Weights of a small transformer language model: 8 layers, untied embeddings.
Each number is 500 + 50 x the weight over its row's rms, rounded and kept within 0 to 999. Layers, rows and columns count from 0. Numbers have three digits each. The size before them is the row's rms in percent of the matrix's.

# k: layer 3 attention key, 768x768, rms 0.0762, rows 409-447, columns 528-575
# q: layer 3 attention query, 768x768, rms 0.0742, rows 410-447, columns 528-575
# v: layer 3 attention value, 768x768, rms 0.0663, rows 384-405, columns 528-575
# o: layer 3 attention output (transposed), 768x768, rms 0.0932, rows 384-404, columns 528-575
k409 099:571562509440497458481436479547462503438519520471496478573538404513515534466447498489501438618449522443535544397490458402489471492463534538422497
q410 106:553526577485510488531452561542489553521469466533556552462431492661497522476579443513535477412548519578501449408459585512481543502387553489469499
k410 107:490456552587510486513537527445471475469480523537448436489535477429506565510417541419521536537508419530508517554528406415427476552496483445544465
q411 101:481545538414586535516494510570554370511544508597536414571539588444435528518533488489550575470441435531512509481509478482469488591532529552456482
k411 100:380464510410438652536552496435521535548426536525546518484531487480486492437492470529496557451480459482481477490530609520558472489498490445539601
q412 093:582496557533543439547473617626490601486457485477582576538469435464510431466485445526568442567502465484627504499437485502504570546449580551501568
k412 096:493495487457491389474463533502432464418500469624531515539551497447600457527439554548517540581467492480527552474473497382472410447520558428465517
q413 099:532530519538548497590564483548414544443629452542535490443483481478497524558481418411500455542450488517496557557455460490474473487473539500491518
k413 096:396429496500425520453503542511583462520501531504487535516466554427511502499441502535548500522472556486434571512463406565595498535460483528533520
q414 100:497476462480630580450559484566535414497540414499562524537500470485471585531519445483407475408462518448465481412568523431520488499456385436508530
k414 102:548600573518418565446437504545464488528499582427485471547500469509466573443458572495503478592462531547437526448533506537398619505522509489457485
q415 102:503510507508466464550487450417612556507365503497451482490419505446525514400474471462432563414500505502545467542569574489502513514513507496427468
k415 107:491518460545482447539497527634392517482540570468478499397425497508486558489465501533545557519500388505513549513544492549497545572522572431571523
q416 084:562421417550517429568430545514513475380560481540513502587491505503423498557518451530454449525586479471472513417474508560448558494469487449586450
k416 082:562545528482534500426444434492533538497352549459523531412445514572516473526424478522511468423424509463594549430485538498513472518540448472412477
q417 073:495531497464530429574562531585476512467461535521536419501538459477455510591512583503456489501453491475629550457545605489494476420514533526429551
k417 070:480434472516579482471504522462441512481490516531462566430462481529437498464519416528449504514554467445490546526431469425515540464502553486593537
q418 078:523546484481542496527546498463581442464427445497417505425434424452433468581449448514503569441520541493501557499486551481444468464459519532457619
k418 075:530465524444621524566521499481481588536541526518468481497598583587495503538559492499502538482419433440481477408523460513533583453490522486509516
q419 081:508454551436531535471486514488499428453568521468480477505452472468546502521494521476520516485486518413534523563431491568470504521397486510456477
k419 078:523510485545406592497483529560480483549457503557490439550609512533465583562503504571403412539599466463500482533501476412502458517508514432428556
q420 080:404458415467516505494487494667553475552517485355456440425465550548532529565503536537464500453538580579578535441478552548499460510580483492505516
k420 072:592479542496461495399556526530371508562501594524387507466489557496529498455505500491566564504427495413520511551494485475546514568466487597414526
q421 084:401434451517483521524526522437442528498534510565514481522511561594535501481487546552546455512533482428507547448578533563488485493659458491527513
k421 081:582566478449489470477532579490416547512498559516417513476479501399418469435552417578608542514491481459473476491543443420549500557585562579461496
q422 082:571446457457460512504579477504502471505594506502551534561508427522522405501485445505450468535445434483467527485560513487514504515499526548493464
k422 077:421626483580417523496423598439447547549487504464533482527506597474454526448456432487571505452533533571533495515538426602427523631562474470570562
q423 087:566488529477438511574458388564552530553546495525538540483525480552483512541533526557512475531515550438441449465496423505465474483450410532591442
k423 087:491432529651499432526484484456518425434542454509554366537565573411543570624512516513505494548550603561496480468534560490441457409568515477482469
q424 086:434462528524539603589405508474479541503512523591410453476445508488534559456471553486383510484526486541511484473544510547493416489518441453484504
k424 080:525451558462513498512586434522529438429574456528498552579516408508513512435486515470536461507521503494433542580462421429539499526424443514502524
q425 090:553482558479538478579461494538421557500536461626503393566515514567409453600492587497465490574474506558483522543551518479463420408536480495555447
k425 095:515500554529496469494490402535528412557530477433563544393471492483551527448510473464478504436514509480513575556537553492421546443467473478566470
q426 094:483554416465490488558455473440478511459640443564443442535475487525501504514535502514529573471490436502472492523547586416486498534540550407431418
k426 094:485428486514541466506494578374525501456505459537480460496511507419581479488480464479466534444553495431498512541558489573514525519449532550461447
q427 086:470527474524446496461526490531387519531529536467594450546387461564483449545552416417507535490461498464495475526473435599526468512445462482490503
k427 081:507523499505430512605484554480494422444484525477559561457467528598438548474533441509511509502470537633502448458508416426515463500518491466525468
q428 079:464490413522520541501442513486468474494393508504546586413567485477474566377501479498509460453513532427528507433440498557453470479487445546528500
k428 080:446495480490510517448556484528507500538527420490475442398488535526475489581450537527470485450562478542472552475548581521532488467483416518540542
q429 090:385517440508494461541443532442470566498534484556439449523418587483510575455468583520502598507504485482473496509507470455372582456607517583518468
k429 092:497521559592509410576545456433447498510513497493481529522470547527452433480563497462414557433542500393417563600478460490457526468578505478455526
q430 091:545476515505351462489465505571526552550479449567473465537539460494448536482472416505523531497465530561426460451500498447551533535399464458477438
k430 096:447535462480530428537468623589429504584530475563504427513515495485464545527507666519574493472462496440543515450497560410403510592493523477483532
q431 092:505482522498493488528419506473536503546586500504506489609468518508505374528504523613489539466516536431497546506329417544519514461490522526437563
k431 091:402519491590473525478579410474394477442526537502520490473529545457516369535531479556529514495475565504528474585499557551490550534512568481470505
q432 096:462422549474481490554467490483504594567536522514436485525477540523432523521480522573503569498485371380422381470512516417467443431507425523609433
k432 091:432472534439594426535470478440498469519499535465581539461450459474547524553439474573469515513490407534563525448510535462516505444427403586566561
q433 088:480539410391514426529497542442457530484470523490429537611521603534590546552497462507593508504436525603412511425514503480416477609581367586514492
k433 091:604402373566459509527535536420584425562490484577582503478442436546602602573455431449539458526501572587529498452548425425517507490440412512558448
q434 116:509457482567498490495561558520541463563470467624450493464493468386493480495484528351469471507447441540515448481543525522507454510493421449554473
k434 092:488522520426518491534490477544488501456490489545521448576533433528527554457482516500487528413470457547535464464479502539476504499471537464480509
q435 107:507462536499473593542546440577516491448535533539467469342557470447479385490466376492460608481448473484523521542507463440542489493434463458523478
k435 102:521498493544441512474463557485613447544374447543506502500531529493572466581611440508510478451459489414508408472587538493509585492494498473507498
q436 093:456523514586477513561490392495566509474484539405481446458402416476514555597510387578535514533465545464479424500576487469510420505524524430440492
k436 092:578559505575586521456521453500449537500460478450555547468496435493489482544545384545433411641569484517495543500509530521517522446347471473473514
q437 088:446611551461555496576566565428498470460452525598456516571434515432431543506560534586486473514579517575576469492587526536493463531590523431459554
k437 097:524592558605534624464563537463538502489458529486506493441485488506551557578430442551467581474482426500602443508519544505483453530384475450559488
q438 098:465477556525513626395518491602509516584476578498480452587469557539493434494468480545540464534595456504490507503493445510448601488475498432580462
k438 088:583432546537502518492464518522458516527547492463410473523533539513463450529450435537532540457520492495464510505501462450544697488493460429586443
q439 096:488443545587549455570480508509513521435593518485561462504544503532529548531498355476376506570468461476537511455474444535490506514575475433568555
k439 098:470577558511498445527523519478556569488483650565545543581549392465571449500591458398468518536510481538513447496545441503543539552522566486520478
q440 098:445509498532453473527502505601558496437519490455443450530552452483437500465555494551472453539426466506599499458492539573493525472405507422481483
k440 097:539580472511519492452516465476484469453452559549510590571546508470511517531481533542572453526482522470538555375370569537520530474497505467410438
q441 108:439427560507515459466492553513489564527550505442502555591512543554461500510457507520447524500489549506491492502430514486492495490512473453472537
k441 103:447476584417507472579512466500552477419565546494423511513570487526469534542539504461451560472426574578498470585551529520441426483500459490454465
q442 097:441454487479575436514480497466522409457472500497565490517563448367535429533467473521483592416596580516412426533494589530521510488467437490447377
k442 100:431534577513490482500493496535467489498545532478460511478447508466476568463530533530552506537558439516574443446541624542489567407536516543460570
q443 096:487573570568564491509532518557478484474618490479659427553496564468543591589550439528475494592439488483483536543521487448475594575413493385496599
k443 101:496452546503523456512510549443568507547620509587536435513475538432478424512475529482474485499462489402618452468529434524498441520439526526559461
q444 093:433507573560447473519581509498467511560529540494526515426514497408508555546468488582431515492464458561542500533428609530515453567561588580441526
k444 095:497476517506539439485514537527504403447517474457556459458464559424557476498489517534537459571531499465494517567476494467501540508468509488545486
q445 102:524460465428554528525521480389465525412391475524537507499453555550434507528540515546558496589423561486487559504466561534419549509553494517528426
k445 107:419500522461535515477513529416475468557559571493504449419542526552497560603457575491460414506566588513481457505506458456571501494538463507528535
q446 101:531558482512495610504499454441521551468481490536495506557501439476533448428481555492441536462510511434494447493504541511468550528545469446532532
k446 097:525534587508498518568473355450565526480578471438456480510524537516563516547511472482474572455468431584457510597473512512388532458622599545526455
q447 097:533494437539395538435566506484500501474495532505487412526573507549524476600531488479520488488463494449573448378454504470493539515571489512551530
k447 102:457505574474603456420541486520424466528442583525533478518478409475572484477554512473459495467519468431530515552471469572518431563528429492457563
v384 082:461496467519495491534425592549435533515518488447534469542457433511506529594405533514567592494512469524452538519533524549553520509414547516490575
o384 079:532545472479432525497526478437585484436402488556504536450463444471479539486620535549351569540533516502464595584443496460501511512521514508442401
v385 088:449393459403440501413502452487425418538503524491512541634426475474494481502464501555529522457542480451448572467460506353490547480563548496498478
o385 085:531599526553548514546428488559580590470475451526424475487456476523524491501565456527625450477472577509468493483454504524435526523485522406537448
v386 087:501470461489631544509555541519517594573472474507542495441528482461558532561466487481555511432488539427637502520450521509524455520488499490496591
o386 085:510448480573491438483439396522567449525490445425494486539482458549467517497564469501468521486453500589455437469409570452451588528481525516522457
v387 085:583518530487549506469529463537474429525556496464475439429449443565503478390458500523484503448493498541530498512507473516400495592522499433481507
o387 085:501581535502412506555508531395529541535476530531490502560477501504517489509549537536507552469480488482480524517494485529504429445395479553494455
v388 089:468458522468535486622506511484503431558511515552505521417450434512538531525361398481423462573479559567506537477529482599508483478406512454451381
o388 083:490466459485465422472420481494513493527493411530459506535464504541487458489605546570517540513573522468435487506503517459523507483548481564418521
v389 083:476452487501472498466551451385526550588582530536494414534517539447491506479516501552530433491465455515529507513523532591553531454440596529526554
o389 081:506479493461479567546442540522517520457460486496477443449481500497451508561492500492524533521531505485487544584471472447587499611514488540497508
v390 089:543510464470510484603489580472382519549498396496615586546490536406604531414547528570531499418533470549438444462511543538521491452475434499538462
o390 088:412466567521462535520391467520583453470563600539475527518510485502477461501518535510517523472532519495501501569519537411402556478579514523528489
v391 083:566519451539496570546440567527527585577474484497568523541469498562367485532491517517512430534570401445456468466452518522548470476551446507465596
o391 083:451498498488552431515513428528527522422433482418549466504504436500620448545515509486462634510442577649491526550494493473467615558578509468470442
v392 086:484465540612481531630549501535496444514503464588483539563466587451529460379485444518481497503527539416502492555498521556436531490422468481514449
o392 086:462489441486390539438476392483551608431567560491532600444470516596592542666442531570552519508417486488462534504526500402584494474500473546467521
v393 086:551443501550544551476503399457517583354535522484363548498454585533430569570493485528438496482532411487501440481516479503547504504513533449512463
o393 087:535560541452450500425462592503464518513479553419579543545553427500524474421555537404563523502451493494426637388480470576522503515472488516543443
v394 089:472497507547447517410403596525439553511474456455480414461515628474473501496517550452435439544455498534537545433456468505408529489540550461554443
o394 089:543484479518572543553526515520485475539549524504536464516488404513494508505535465568545606465528528474503493630503529627543458593457429659474522
v395 086:464567554462624565500475521528495451508517524526425406496388484448477544544522483487601511428582498500552548502496547489474467537620502479454476
o395 083:415400445543459515588441521536514491487430474412578589480513481533517527367478587513478534415457371486515480505473465467506535490482581570497471
v396 089:569446490538552479558410470399659524485392541454464563493556566550477456486522600513500534446570491560439454506580544461510481594512568539552567
o396 090:481566467498535488458463474487452439412511418559557566422523522515578585478464374475440422554511519375497592407520536582488562531612412527426488
v397 084:568523543535522490409465518503566525534420589534450440561581507508565459441535491499553530474545424430509552530448543521454439664529536496463407
o397 084:444465485558447502616522500474461397516612480439551418430494553400421500528464445428568423532481471577481442471578436472536472505567548487484506
v398 087:528608485545566492479419541384484534528482382578492476521487518552451463581553529567517381565562466546547470585575523512510394461459411490536576
o398 088:456390595572426482577494454543484505485523547503581520531501517456548515508435409558486573485424540470470436489480515522519596592477554577491561
v399 086:500493436506510462424533462545549477448398516515430399576505499538480398479498461473522491513477421451488556529476452487531503500495400515593566
o399 090:427494573466489465480521441389481594503621545561553497516593472528563521415502469507429546459543535525515468434497558541508499514429563534462444
v400 092:508446598479491532569526544519526494498550416484585491543506588416581481528536585463573464509514498537438438445500447488455574555540586478490431
o400 087:517563414464515485527468489443428473526439581470437531481471394548517499436477454537456577452567542440575410503466596516437390418470470486489479
v401 084:522414390480516458529529489428508507531483510458491464445562568528545407466518528464440524571471564486479452395525571507469480505554403447598475
o401 086:480569616546514442513532541468454474521477362488516559434519473472478606378432500549557454430468439466533484489526574518475506576583407501437510
v402 082:431423577562520492491460476542534582522491456507599475438494460463523572496613460660495473465495477527475540472514448489464459522507585437477422
o402 083:424504515410543492519461545487480573433501452466441581505533589554540460478580618432531479497523486493529495492458470530608579436416434490499502
v403 090:576507469433498544487531425472573478493375387427504492529573505482557501525487595515433435541471533430538549592460602434519415470494425461558518
o403 091:439437497508442426502511515535611420423588569522537557508493518525493530529521503555478543461500488547471526450500423578532507513519551481451423
v404 090:597438416495545541487481478392465515608511503435378517559532458478499470508593538530472523492451527431434498548500594514427505509554481482426498
o404 089:445475455559472455557508555522527501426470436547554521464435488509506509342556448475564510482480555497590471400417464466542450516416564569577542
v405 086:524521609500504379552551516491494502548467567507606469487524510546644562422555481448521604504505499472484437618481579534548421520485442448516454